config.yaml
num_hidden_layers: 10
hidden_size: 64
num_key_value_heads: 2
head_dim: 32
qk_norm: true
parallel_block: false
init_std_down: 0.0
learning_rate: 0.00761
beta1: 0.95
warmup_steps: 0
decay_fraction: 0.654
train_tokens: 94150000
Each number is 128 + 32 x the weight over its row's rms, rounded and kept within 0 to 255. Layers, rows and columns count from 0. Numbers have three digits each. The size before them is the row's rms in percent of the matrix's.

# layer 3 MLP down (transposed), 256x64, rms 0.0823, rows 181-255, columns 0-63
096:123096102122177095144158130161149107151080139220149170100095108118116052153098112138210137113137179171133118111130118159117155187136117137156132115088148122164130155134130132209106088108143168
089:113166156074129166052181138116201160129139150151166171076136140154145154088128186061125125093112108110138121103150156136157088131135174095159154083105103161126092168086095125145159105152103138
093:117127149120113044136137080146151060160131071098066099101114107192112110137120139177137148095138143093154130145086096092085122182137115133092166158053112156118148094170136108102071131128134130
122:120153090129099135211124157179107135157082111125100161122146172153159123091141088211158128090164129067100096140164161155108151137100112139122070140162208121140119133135145163099133155179148148
109:144155164092126129097125132126183118120161091174122156132154124131126134114148151058159157168137103187173113086085159100122162120165130164142111190133110063104099117145075188098109110128215136
109:138121117105103111119129156108112043121123144092114183101157151148154137193160150065105132196150103124142123157135139116113130115167086120162149133140151186152110144167161159173186202061138122
120:146108138109136129146138046119036141058092109146098112091166077079106149185147095140167118135142128110108114149110149075102199164169118132180160123145136150103097122150152120117135119126166081
088:134179085081123080138106137111069097099142059058135142126083139117107160131105148098159069146109108091170149131141106123171070111130070133162107093047160101107108135147128099089108118140106120
114:087172083120141078146193141074077188128165148099168099158166100166080148188170083162121147169162115137117091188179133100148158154115114103134136108088108131128150118128127091118092111153141103
094:161088128098146138046136179082128107105083095108118163049105115135127093121114142100155158154154125107142090124114118143138142165167118171163138191152197157093095118197145138174142152090147116
094:139167147143091106130127153181126087104209138120092151159180121136119181099147133209123188146156097132138104148084113118105157088102132161150111122156131103170093099174070086130136171069137130
081:129133202141152117088184144141124128154117128149098148112171160180060186138117145120212151066093144106123140137143116110108083165118146075101079158127120126114154088172139079136167140180122146
085:121105153086149209109141153118158128073141117145153106121156168131119169166133122095193130099108123089124114177134117185107044070141086199084134074113107104135101130119148112140126123130094176
095:211124147086126104156161101154135057132116060142159097065128177171133162114155119083147137144084130079106128099100111094149139103114091152149096202101130137080105103120113119102152122178102140
103:169043138126126111135092150142181108106133150132159157151160115114120124183099154176169157117160149115160076100134128084099082131137129105145179102174145175146115190119163167083092161110060113
110:076157108134176127121117161167128109097152141118177131107203136148131070151136127181115169131116085143096131130111086118148079138086218171138134138101133103071084109058131138115169135105167109
089:206184134095118053088160147101161089132116100158119135133128124147108111159115154193105156163085084103145105126078120129168105084106099105114111183191159095123163086151114129148145125075101143
088:147156116128191111121156098112182091135121071143087154095079080101061135132113106103155096096105130124154092127088111148141101157163116132168172135092133210097114118103174211151122146110132099
103:124190187091095121119067164142141066131094172133172181073168119144122124094154078071132157099131150119153141101099122161118126143155139109110056108159183176139121124118133112151122103093187140
092:145164102125135178138068131150149129103152135154114110116105125109214046142145164087142125092095109113189144101154115186076147150106183164116153121081115125123094129107147094136145101168165191
088:171110143129135145061171137062164092079139105147121113177171109107153169137150085129175158093166120127160135161118086148158157154195075110149178177130091150089137101186109139118138145136136089
115:166128072160121094201129115135100092112154105163164109126148168097152135156153158048126139156098132114071155125084129150087143190150075075113160095155132144132127151125127186129047121133124111
091:119069119180122105096166126107099147151123076121086159191154187166142102120146128164143107124098131117142154116100149071111155169173160086098134120140139112078202133173118113148188119147162193
085:097119112171109172117126136090119152188151116108112096127131146148087102091135141033126081196156119144115135139121167055117105173053128136077127097094096139115167121145154151107114185160137149
105:144169169094093091157193136122168115129201144110122113106143110162100129085131214122117089091089137102097113162107145139139127101116191143097180163131114149138141069177159145161111116098070108
093:111163092087092147144073152127082080151129138040121134110104125104144145141162128178133162081131107132129101186138085150128185087077144103164113149120122189079143096102114125148068097087117105
102:134161142072152173149115142134136104127081102103079169163119171121093155039117118158075151146148084137132108107147100050147148151104107102120149147102133157161188137167130142095100084132199120
095:161179133078176119099128102099132168120151116122165160076132160128152062109144226140154154139146107138127132135106091192139094141120188130130117124154193128076161100090114118152159176159153146
123:135075141123164119129143152143169104117108077181122195141125077156110135107166101115115097183160155224149080128086138111146124128104146125159136080157136130098161147125103176187064098152120097
097:148146172131129127128132084188144090084183161180129150149113125148153115132061169109142117103097110104098103142093102070145138062142103126182156146181133160108043160157134122101113100069127136
087:160126116104113140057105115120111118130129104163123129095120176117057126114142126035179109130170090151063108124101118143129086150165134085149131109023129131125161119135080137142122158183142124
086:229120171118141115111144167135164104144150103121123128153070138102118105125098132105180137061158078154169097179087097073132064083150130074160113106143119122154136113091131086119161105148147143
128:079180194162096109120060146143072115128097101213115122143117166153095123120139109148131158135143094081121120109134136124116160148073194152156126151078157122140104174144142163103133110165106059
099:167096174112115119080101119086118070104128094163114137119126084139070158166050165040148142108159152197129163108121108143120117116098161088146080139141128120154089139151157108164165092105107147
092:105133085098085128184164164149122158124153074151121121152151131116084092169147144112143097148087168175097093171158166148181180074153135154093157105151146119143128183102122104073083077085109101
093:107103163162096097096181121070155160117111100119111078152141157184109134101156091103127103155167087166129147147111139076182109158098188129119100185150099146174169156135123077113159167157183111
093:177161106088097133120098114172098111122126172123136111122070134104116121113144131203160101138147165175123129121069165060124153058166111095160143109166098107101153150048125165143171145123096099
100:114104077165141125143086101122095164255140158184167128176134146150144122148192133128133078095125098127125164137131125152107162107108122147142175152074158153145115149178127157120118118103175104
103:154119135135182173158124123125098114092103140171161119118093095105177142147110124108127120102001159164121104086062151180146179164145150160136158121081133103156090124111109101112136126106169105
094:081147099110063124142193086134142228125114143145067124159125118134136108144130149138105164157154142137133082156173113126115083124123125094111141122086132143197158065106089091099131078075104137
102:117076127180155119053098147121134139130146146174063165120161112097066099070177107112101110184160150115103141081118125121103073173092136128147144129080145109110106078150091163164158152097146141
093:146141101101150081122209080152129166129125082116149130071083098105050105209141138061110111130083166127121066101115080122116087152094137113140122124102149109121130136094134145174158114121104107
099:183124124123058127128151196160119116147070112166130167113115172137147167118136092212142135147159104169080209093152136135130077133084139141131170085135123147126165129117136111135092116122100189
107:157120127101067146141139120162138109134130137112124080130148168079087090124050142076126098109188125177143142103060136096180139125141140095118172126182154179088149174085098148165149094104091130
090:147124112096127083120129112137123128119156137111194151060091111097081141162095092150098100067093177100150083141101088062139121114113058116130134126099102139105130090092189098133133145096154054
096:125118089153091183118070132150167151107103098078110130098156170142126188118121145122152164132111161157144070151113133131112069133113131096122114162159114134118157127123216116120148181196186193
100:112093132121087099097149128117122119144087154197115194130158140158139076149073197088212084122129168084103113136114136110111149174119142103103125094075134128131131115104128174175167157183146123
104:162153167079166130132186148132158095093092108204103181109168164189129095140113134165144103149123165137090092191099069140122133115187094131102097170156143151112136102150117115086121082129160141
105:140142150140045099173078123159147110199100114105126136086065159164112145146096180143113171157157117106104133180118108119118133093119121112065098105134131105154186101091186069126161136152140137
086:111116153163168159162122047141104100128101139184182125130146158169147157111169160098181090126140070076110104195111115130141153130202136139163102123109089084140134168113093154111100097108086129
109:180127167101141098130158084133134175126121160143190171119106094135131133093145079055154048138190136168178120196106152199146100126134129157155083101122101130123129121130127108128167097119097133
097:078108116132127075137121091084123244150131112090109144117133156128099102086102149109164109153119103145184117162176197112154145150107092082135111093111150168130181137131106109189119136111084114
089:163170130125135145154146159118083137188188090140145134103190184177105166118114131110103132120124162164139141075130191108167097156126107136054150121093125149145139135071128036116147120122127090
129:135150154148095105081109168150112122092129179051151164156140177072145092140126151135103142119116119126097139167083111113132077102058126138154140156131135096104102133157182047118123181057122129
087:156111185082066179110117103137100075124113131114068088118144174185144121124143138119126094106140148179114137152147108147149177110155161094131212110109111120140166107208092124128105100154072140
102:098156103140090200095130163130122109176135120118137148147098188091144142093147155101145172124237154141108138152134089120165129180186178144134069123089122150169137135139128179150145086122124112
096:140086113147105186138124086132159113121199150092154077110103168086147163103171083118085136109152158178184130076149090102096108113116158144140131079091144126173135117129151087097103113098145207
089:126117133146113103126159143142090112170174075114133117092105161127142094138113122166155140117149131141166132098129169173070140163036097081081150165129147113089126146146129064129182162054073106
090:157158154109162102175151094153149178150139093173175163139137117183080104147123119180155172153101139057097133130120147120164149083168144097101120143180093125117168130165054121120077109089091129
103:084144132179143111093085104186164066145099124193130094168121127093145208099085130189120160114159093149086119126116167092147104106087151154138144192083136102141142126135122166135085146141097120
127:121145147141174085163158138161103085153156134168160151060117127179101123188163104211114106120088083103160150139128116154093152083114109140091164095088165116133157143096142098198148136115100168
108:151122119154151086096111095146126089153160101183158159058175155072130118076099153187081105166156080170100126112110104123109101114149116090082125117148095095105123129174053117072114118128150111
095:172122124167098121002129108082114182116129200101115123112153154170112122127102144143113138144155092186162121136103134119168110140117164131153081100124138072130127134145116095186124067129122168
088:077098156116138126127118094123198154101128121093126075110082106100107102141168091113089083193133127142103157143110118160183138139193100134141150134040116141083154097174099086079118144090123149
101:120124116175134151098169133141166166144205157122127098110184156176099158157157126100070153190148165134118108199114134063119131138114133152183111074132128135156161152076118104108155081152114166
104:120123106096172083168064143118114153146152119149177108159154137128102139135224118151132100115109100191127102150148138128131165095146124158114102188136140163104145174180151211163148088101108172
114:105156140154050181115144114117148089159136144124108162152090134146096162115128107017134115077082144159152112166115150139142117099134138091091156144027158144120140099072120114159134117138117134
100:127220187081101114112122093174126105150139087164091071139106101111114116121111114160118159112125132179095150103132057103127070169123052157096098120120122138139099116099188115156139161103124147
082:105127109134144113180089133171131119173133093137129142112150134127120110152100139022108139138119139147075090120150189121127103132103093103105139083196149191074165110135089173124091056152124103
081:173095130114147107090154160177105139100162088210078087142145094113130123116156137130088134163083121092091125195147155095182148116142138106075096154179142156145121157119103145106122060157115075
106:136139096103133073081171147115054109076127113149147120073152130180118109123199152105129203105162112114162149106119142149156139151095115098119165156134119173109148153157079171172127164135055128
108:112098087064189070065129127207093153122095067095144183124119104097090153159136099104141145136098160165097092101105103129124080101161091118149143095112127069144109099126128099100118139111149094
109:178187136158134113148153146179079161174169135105138085157127179099090152147104075209112107134098155136115133165130152150143174175063111107147192096163109105133108155141141101080140125112111102
101:144089221158091119086180120138119150169184118053166119140170131075120116125129116186136142149168160110108134098125148062110133163135118136123100100162139106077085155081140116119137088157165107
089:174151138146111150101145177061121147083061078104140128169111141097073083135151094174131179132158114136082085206075143123117116165144122124139100149173144116129102096092117102116127162173155161
# layer 3 MLP up, 256x64, rms 0.339, rows 182-255, columns 0-63
093:113085185117139143182145133130057166089117120133130085151140089134105133163172142108148117154060139073102081089167156119112177182151132135183121151125120151173144135083127137160191112121135064
101:138134125198123161051173130127098152089051103162133128114095098140157174123112120074095124108147149125099123098108123088121120087089138090147155107172053135141157077197095131160105141148130141
112:166142153130107162189122139073114102172106189112156121113079104154158132171157007163151135137142130099113135094133135068163132127133167130104117112160105067132119132182130117138127120154071127
104:144164117103182094112181185087135147128091150120109084096108174156143194158155125135045155094107096131103116140109136142149165191132128112147108131061108120169061107176098151125144158132098121
102:102135148107163153088083109200132132132156158149124161119076139188114114138187168201143153133112134094170103106126119135100116120037146092140114130157116140136166119149098185126086162083115070
114:116115151105139129160091188132165110127133115089148126128161144098221141103139185084149111119166140150131155126089129172102124069095182141136090096170057086152128061139141142084100156142167137
101:198122102125131173092106157154145123145127128121164149163123113115182066158116214139107113102130194092158124108137067065128131166153141081104163138119110190136135141124111082167100149132158084
113:117079115100149171138127115168130133132090169122192123184155128150130118082213139136152171088083130134117108099129101139204129130148122113186175089136103126126133099122152114078115130170216119
105:116127183175139192153115140214140108151140084099150158164125160139090140102132124139179094106154111167092130212121104146147157171114142118166107160173125123114137129131068097160145187154111080
107:135153113133133147128109062109166168090105107126143156187101128143122194109123151156112123102218103096147078099156117122179145157154118155113114116149066202162094130115114109076099162108181145
114:087098099149097142087086074203148149077116111133165099160116173158060136131093111152157156085139163065134137093156153166165156133180133151165140121138145153123120170115155089136148140081085169
101:121131131138130179084195140094137103141127134135132086174227185182195130081098089168123143140194130171073148101180131153148132141166138111158105115142121104141126132154115108126087148110108111
090:106140101116104094076171110133127200153113111090116151081158102116127132153080134070123109070144121105151126120140124160168109143099163078112152155131106131120151144066246086119131148119096165
110:107082093091112154125131092186139134107158167114165144150171083158208126140117136129124104108121129097109144098059137178094175175078110093178116135185112173148120085129078094090131141096116145
124:061170199181142114117151138176103103158159125118104131103091142141117098103100137154135135136050116108194159073130123123160117119115187113086138119132108078127060158144094118150192122130164103
107:183138150110117121128198134131165126128195100104126121105174114140128161165173169152105118145154027158111140133176105159158156164133130126198176141123104082089138158100158149143136157176101102
104:114100168135162157084109152089128111127090220138134107110081155120140092099170145143140124183130195162143131119154129155106103137149161134148157152198130033161142152152094121168088136117165104
110:146184090178130168125130178170183171136131097099143109181145147089096190132167140076099092087120151138131159141119112106127120156176119135172101125182095097119157128092129137039118139167091129
104:039121158132127131077111091129102122090137141135067140103143101115127165017147131154115148129133136100086112146112103164119119076101084063163110127170155109130095163131129178075150099115142110
101:052111124169089122184135160110097230160124159155126121120101121212108139133110103101121082091080072101130108146137174122170144114126167148128140135121114160074104133108118072140151122102148116
081:122142175144130160089130160156141191124108166092161115126070102125071180104103149125135122141177180199213113124168145131181147143146138154133148156161126076116124108113156139145202102109136147
115:096071162129131114125145120071146201104098151139081142147116092140131123087149161095117141073127111112105094122162087158098144171179166187119103146103116106089122177140152149139105214069098111
107:121185124144079141154090092124137105128146129127122068153093125108120108107114116115182069099144139077142130075187130129121242163161162145156137152121135072109094079137102184126107136102142146
111:078177107117142143125036133111138082123116154100121127096152114167137136091158094144113095101157102119176171186133121096113162222130088143126128114167122073195181133126120123169099147127124144
096:170131153180142080120128159159152100176121106078116106068102161102162157145159130112156131126113164104121191172110154128130106033131176116106119149132084105095096073099157149104145128130081183
103:117137162148164152175127156160120122166181103117150078166129090125122167162164158103119126074140095117145103093121171148047168132121152106118054089146156103132168133121204148103178161165159133
095:114124151138079186084197116123137079133128194097117097123104144155145169183142120070094099131168145152094147161097092127179129124105085138158125182103096129127138123147181096119178164162081087
108:110106079127163108114124120165101183159140135125142117118145164036155134131139103182110139103122160171141116123204167146172118136085096113118079149087161130143113148178182138060104093120151073
109:050086083167164134151096069159149134147167179148170122101134116177156121096120083114153141144156069171181123092100105127123117136119118163098111156163166154130140094132167070102126161158108073
080:147119133086076163134102148089137138160150178120130081096145090104137072113121161126116107153138171155127163116233141168125172088159119115132192101116130155124137128138156092158201121067152094
091:080164104115192150144213137086187153130152071109140115106107152104106143092118095087110141086164063130110115129117109091086142127164111129144179152123103108109123113096183168099181156105170108
116:125138157113142139154117124193148115124040151100127098129118121192119142115180103119062141142209133082112097152184166150127149123132112072177177112127115152099068120139094151091109142146106089
109:119128135146198133130132191190162173135137162120122101123064116128118154179120120084093025111113117081147109120071157147145114136195130114095121133144125177114138105067109127116143131157096093
110:087129151082122111135164111128094140113066106123067088099099050128149123134197183048133111115150190084140139150131144119099156143093155096098166126133065072126130115133143128113096105134155101
106:119129156127116149149105107150136173155174160075154116061161123124141107186119158122117175046174163126143094128110109116138172097081111107181171115153096132215074158145136128144145140139129080
103:084113108131147102160117123099110173101133109077104089124148113162138127075124146092118107083061049097145125076119144173127084143129161177148053120153145122116116097211116142166138112154101088
103:087043149201126092095135178102157142089126118089153142165149126144070120122117092059170086119116104117134154124111084085138108130142063089150155121153105098127162101155084087131116105159160107
095:125061079114124108095105128132091131081136174105094155115114082181097131060145135103181127107170149162128113164179102069126140130106144089088126167157108085099126130141180076194111148111093123
101:095155138180193108147148160070152096112126174131089109149141145165096135146106106141116153058125160112124103084121135192129127112134128130195143126156112167103185152137151082129192148201083134
093:128131091149126091092100162080112154154157104156157091129093134129122106107145092169112044133104150161114183074165227124158124129095185109152111124124094142114132159125132194110154174161152148
105:121093188081130114115105111091093189097053111146154109141161171148156163078139047171170181124134106118104138143129108106145136090169132103148135107171113153076166126167099138148152138130158076
114:121152089174174136147129091124129084063074101074157128144149203157174189147119079104145135129151148084137088158144118135088171149133108152162157141117144149115079116096100092074077103160126139
095:087099131109071128084127123099187095166097152087167153133090160151126145171101124108161151124113127162098077128111110109118065152116162054125076131127050083108109134079148132104178151138137087
113:134076201150148143161152092109121053164145152097143170216122137129066089145118148131070129096154154088118112109100085089131155144148181083156076111124110132100153146108149146134154156149114107
104:100121127102099188102121115111153104103090180109112183145182097132142124160140111182064123114168165101111161147124073049115165111139132081158108164093122131130067070148144153122105111075095129
089:098152084143107086174096167145136152179155101117108178123133148074146119133120071121073132125149101090126160137160161130137146135121137178145060111143107082058106084147082133115107134104067201
084:108117112120138133110175147197146158139101118137145159063111116086082164120107114102108079133109122103142173125116102085136118090180090099161139070180097166123108142156040171167116185150128102
106:063102129124126125094115059170120125131096106120063138115140182095149055152162186128124133082147147083193160123131124116126159136154155166139176094114149138076167159179130118083149106155159107
107:118197129158150076126154143148080092176116182121144123082126118097097123131125095121132167096075097093143155150148079101120130074160118177089102118165139054090086122148085195147117144166133115
105:141124131121081092191086164092144053126163120106155082100156177090157172122104125046118158160105111139132120090084103153133140138107137135144111180116105154081097140139164139128122063192133094
096:109121108150164160075155198129132128085111138103182175155083114161161174174089137119123152138140171077062097102128097168093122122168126173115127106108167121106127085081182154119127170151140177
099:193145142129134138129090146128088158111167132131173124109143135096125131099125138141131129130109119165157120107153130189162130154095031103087122218209072126119156145164135118130123168112166190
129:093142096168132131163152106119148149145094167063206118099131120061109125057174099139130150071086155155098141157068099122132136096120169177167150161140123112133110105178149111155149167169114113
098:089111101121124169083180175080125137076112094105123120120129155111103106186149098101149167149129089117128095087152091129157079065080115147160103113128054188130080115137101086118158157125181132
101:068120147129142200097135125094138149131161153103061114134142204127182158090105169117088214134140125124132206171139099120112137142119165143130142118105121097142148117097097114094139163071127083
090:086109135144136158100105168149111136154044156159135106115107137126164125139184121134171122166108161109046148086149164173040163147102125089102140080144089123115164094133103115093140109076150150
112:103164101163111099079072145156090129141093127129080139169136129130125147059117143080174134137149091137095135122121172113121201140106144130125087117138132088133136119113159119100007154093168089
102:135114130074115102103138146153106117190135142105166098178074177102152164122144103136106117095100163091112112149108133133156111108080106115164092235176181126175102145118160159165099133091161157
122:060143114101138121129149100150131118172085156141167084137182154104149167098125147120139184095124111140098185130102111172170109106086163089135123153212063098156096065154115144146138148079127110
103:098119137144118155183167113157144115092148143096143084080100170084105187187149110152072122131102164071119131181164151075127133102099070103117125126132126103177183142143141093184088131152086143
106:134097125149129158133108064126083141162132165113145151150166125232116152171143096126185166144128123060148140086083121126162161158128185127147111162128117127118134224126130101157123121171157113
089:143132166070157088104108068171134052083111153055111137126057135078139125163154093126098096167132091130084135107171123121170112123143111095146159116114103130177153123092110179092141149133173127
100:125126107143062172085101102176093143198132144143144102145143105177106051086111144143132133092132117113144166087120116090113162144113133112149145151147137085156056122071115154098196193152139126
103:084127111106120151092156148114207122134098159119131106178013160099145125113086106101120153129136117110099149099157181144177088192168132121143158111140099123164152104104169102144169110081123152
090:150106166106162118087160056145154166079064130111075123106095114113156093135128181137072157143102154157206143068181097102127116161154094124121120132107140151108096072098095094137127147162139119
096:093111143087140174150145130104113187125130119087136137116109104146118122144112141003100113185123095123139160130145127091165150115105153162164143026090122143152110190146143139169114165138112128
089:136103100147089098141096191124158138078143142153117181151115097113137156095156121147158117150109159172150139122097162139191132099160144072170156107199113084135059157086056113158124124162165115
102:077151130170126134113092113038158071153144139134152070112138065171165127115096172169111172146208117123115078154123138147177133154148128135161119123181143146110121126121144106119140140122047129
109:109068148128169150119188156163165116134159148126143157109071066160135071108094149107134096099087155089125138133136134060089138136135096176147116118209107149144132070119093109124096140191103129
124:129156122109081157104153149148087155136140192153169147078101152081125124182155147175116148076133117097146135120117092143193126120131116064103139144173103155138172120189105044071151153126133146
104:158124155150117174064115137129113187145123115112125081119105158173177117127113097148157118168138043153144140121137165190152181145091095081141100099114134109156173121078178148175130126183088148
114:090147085180156149081177091118138108129087158172168175124109143086129144141144132096121093101115152096131067097129101133162130148106097153121099135143163166110051110163141125164174226162115123
110:124101097098121140139153161138189185136140132161149107160149153185153092129106178167062113115106122168149162059140135113140130137110092152092117133095153119111123091135120162101109140184156016
094:103136146125133170118147074148206121149082116091100170151122119112130180101177133114165190112131155131134100132074137137106116131137154139162078173150111145176085182076169106134117220141120142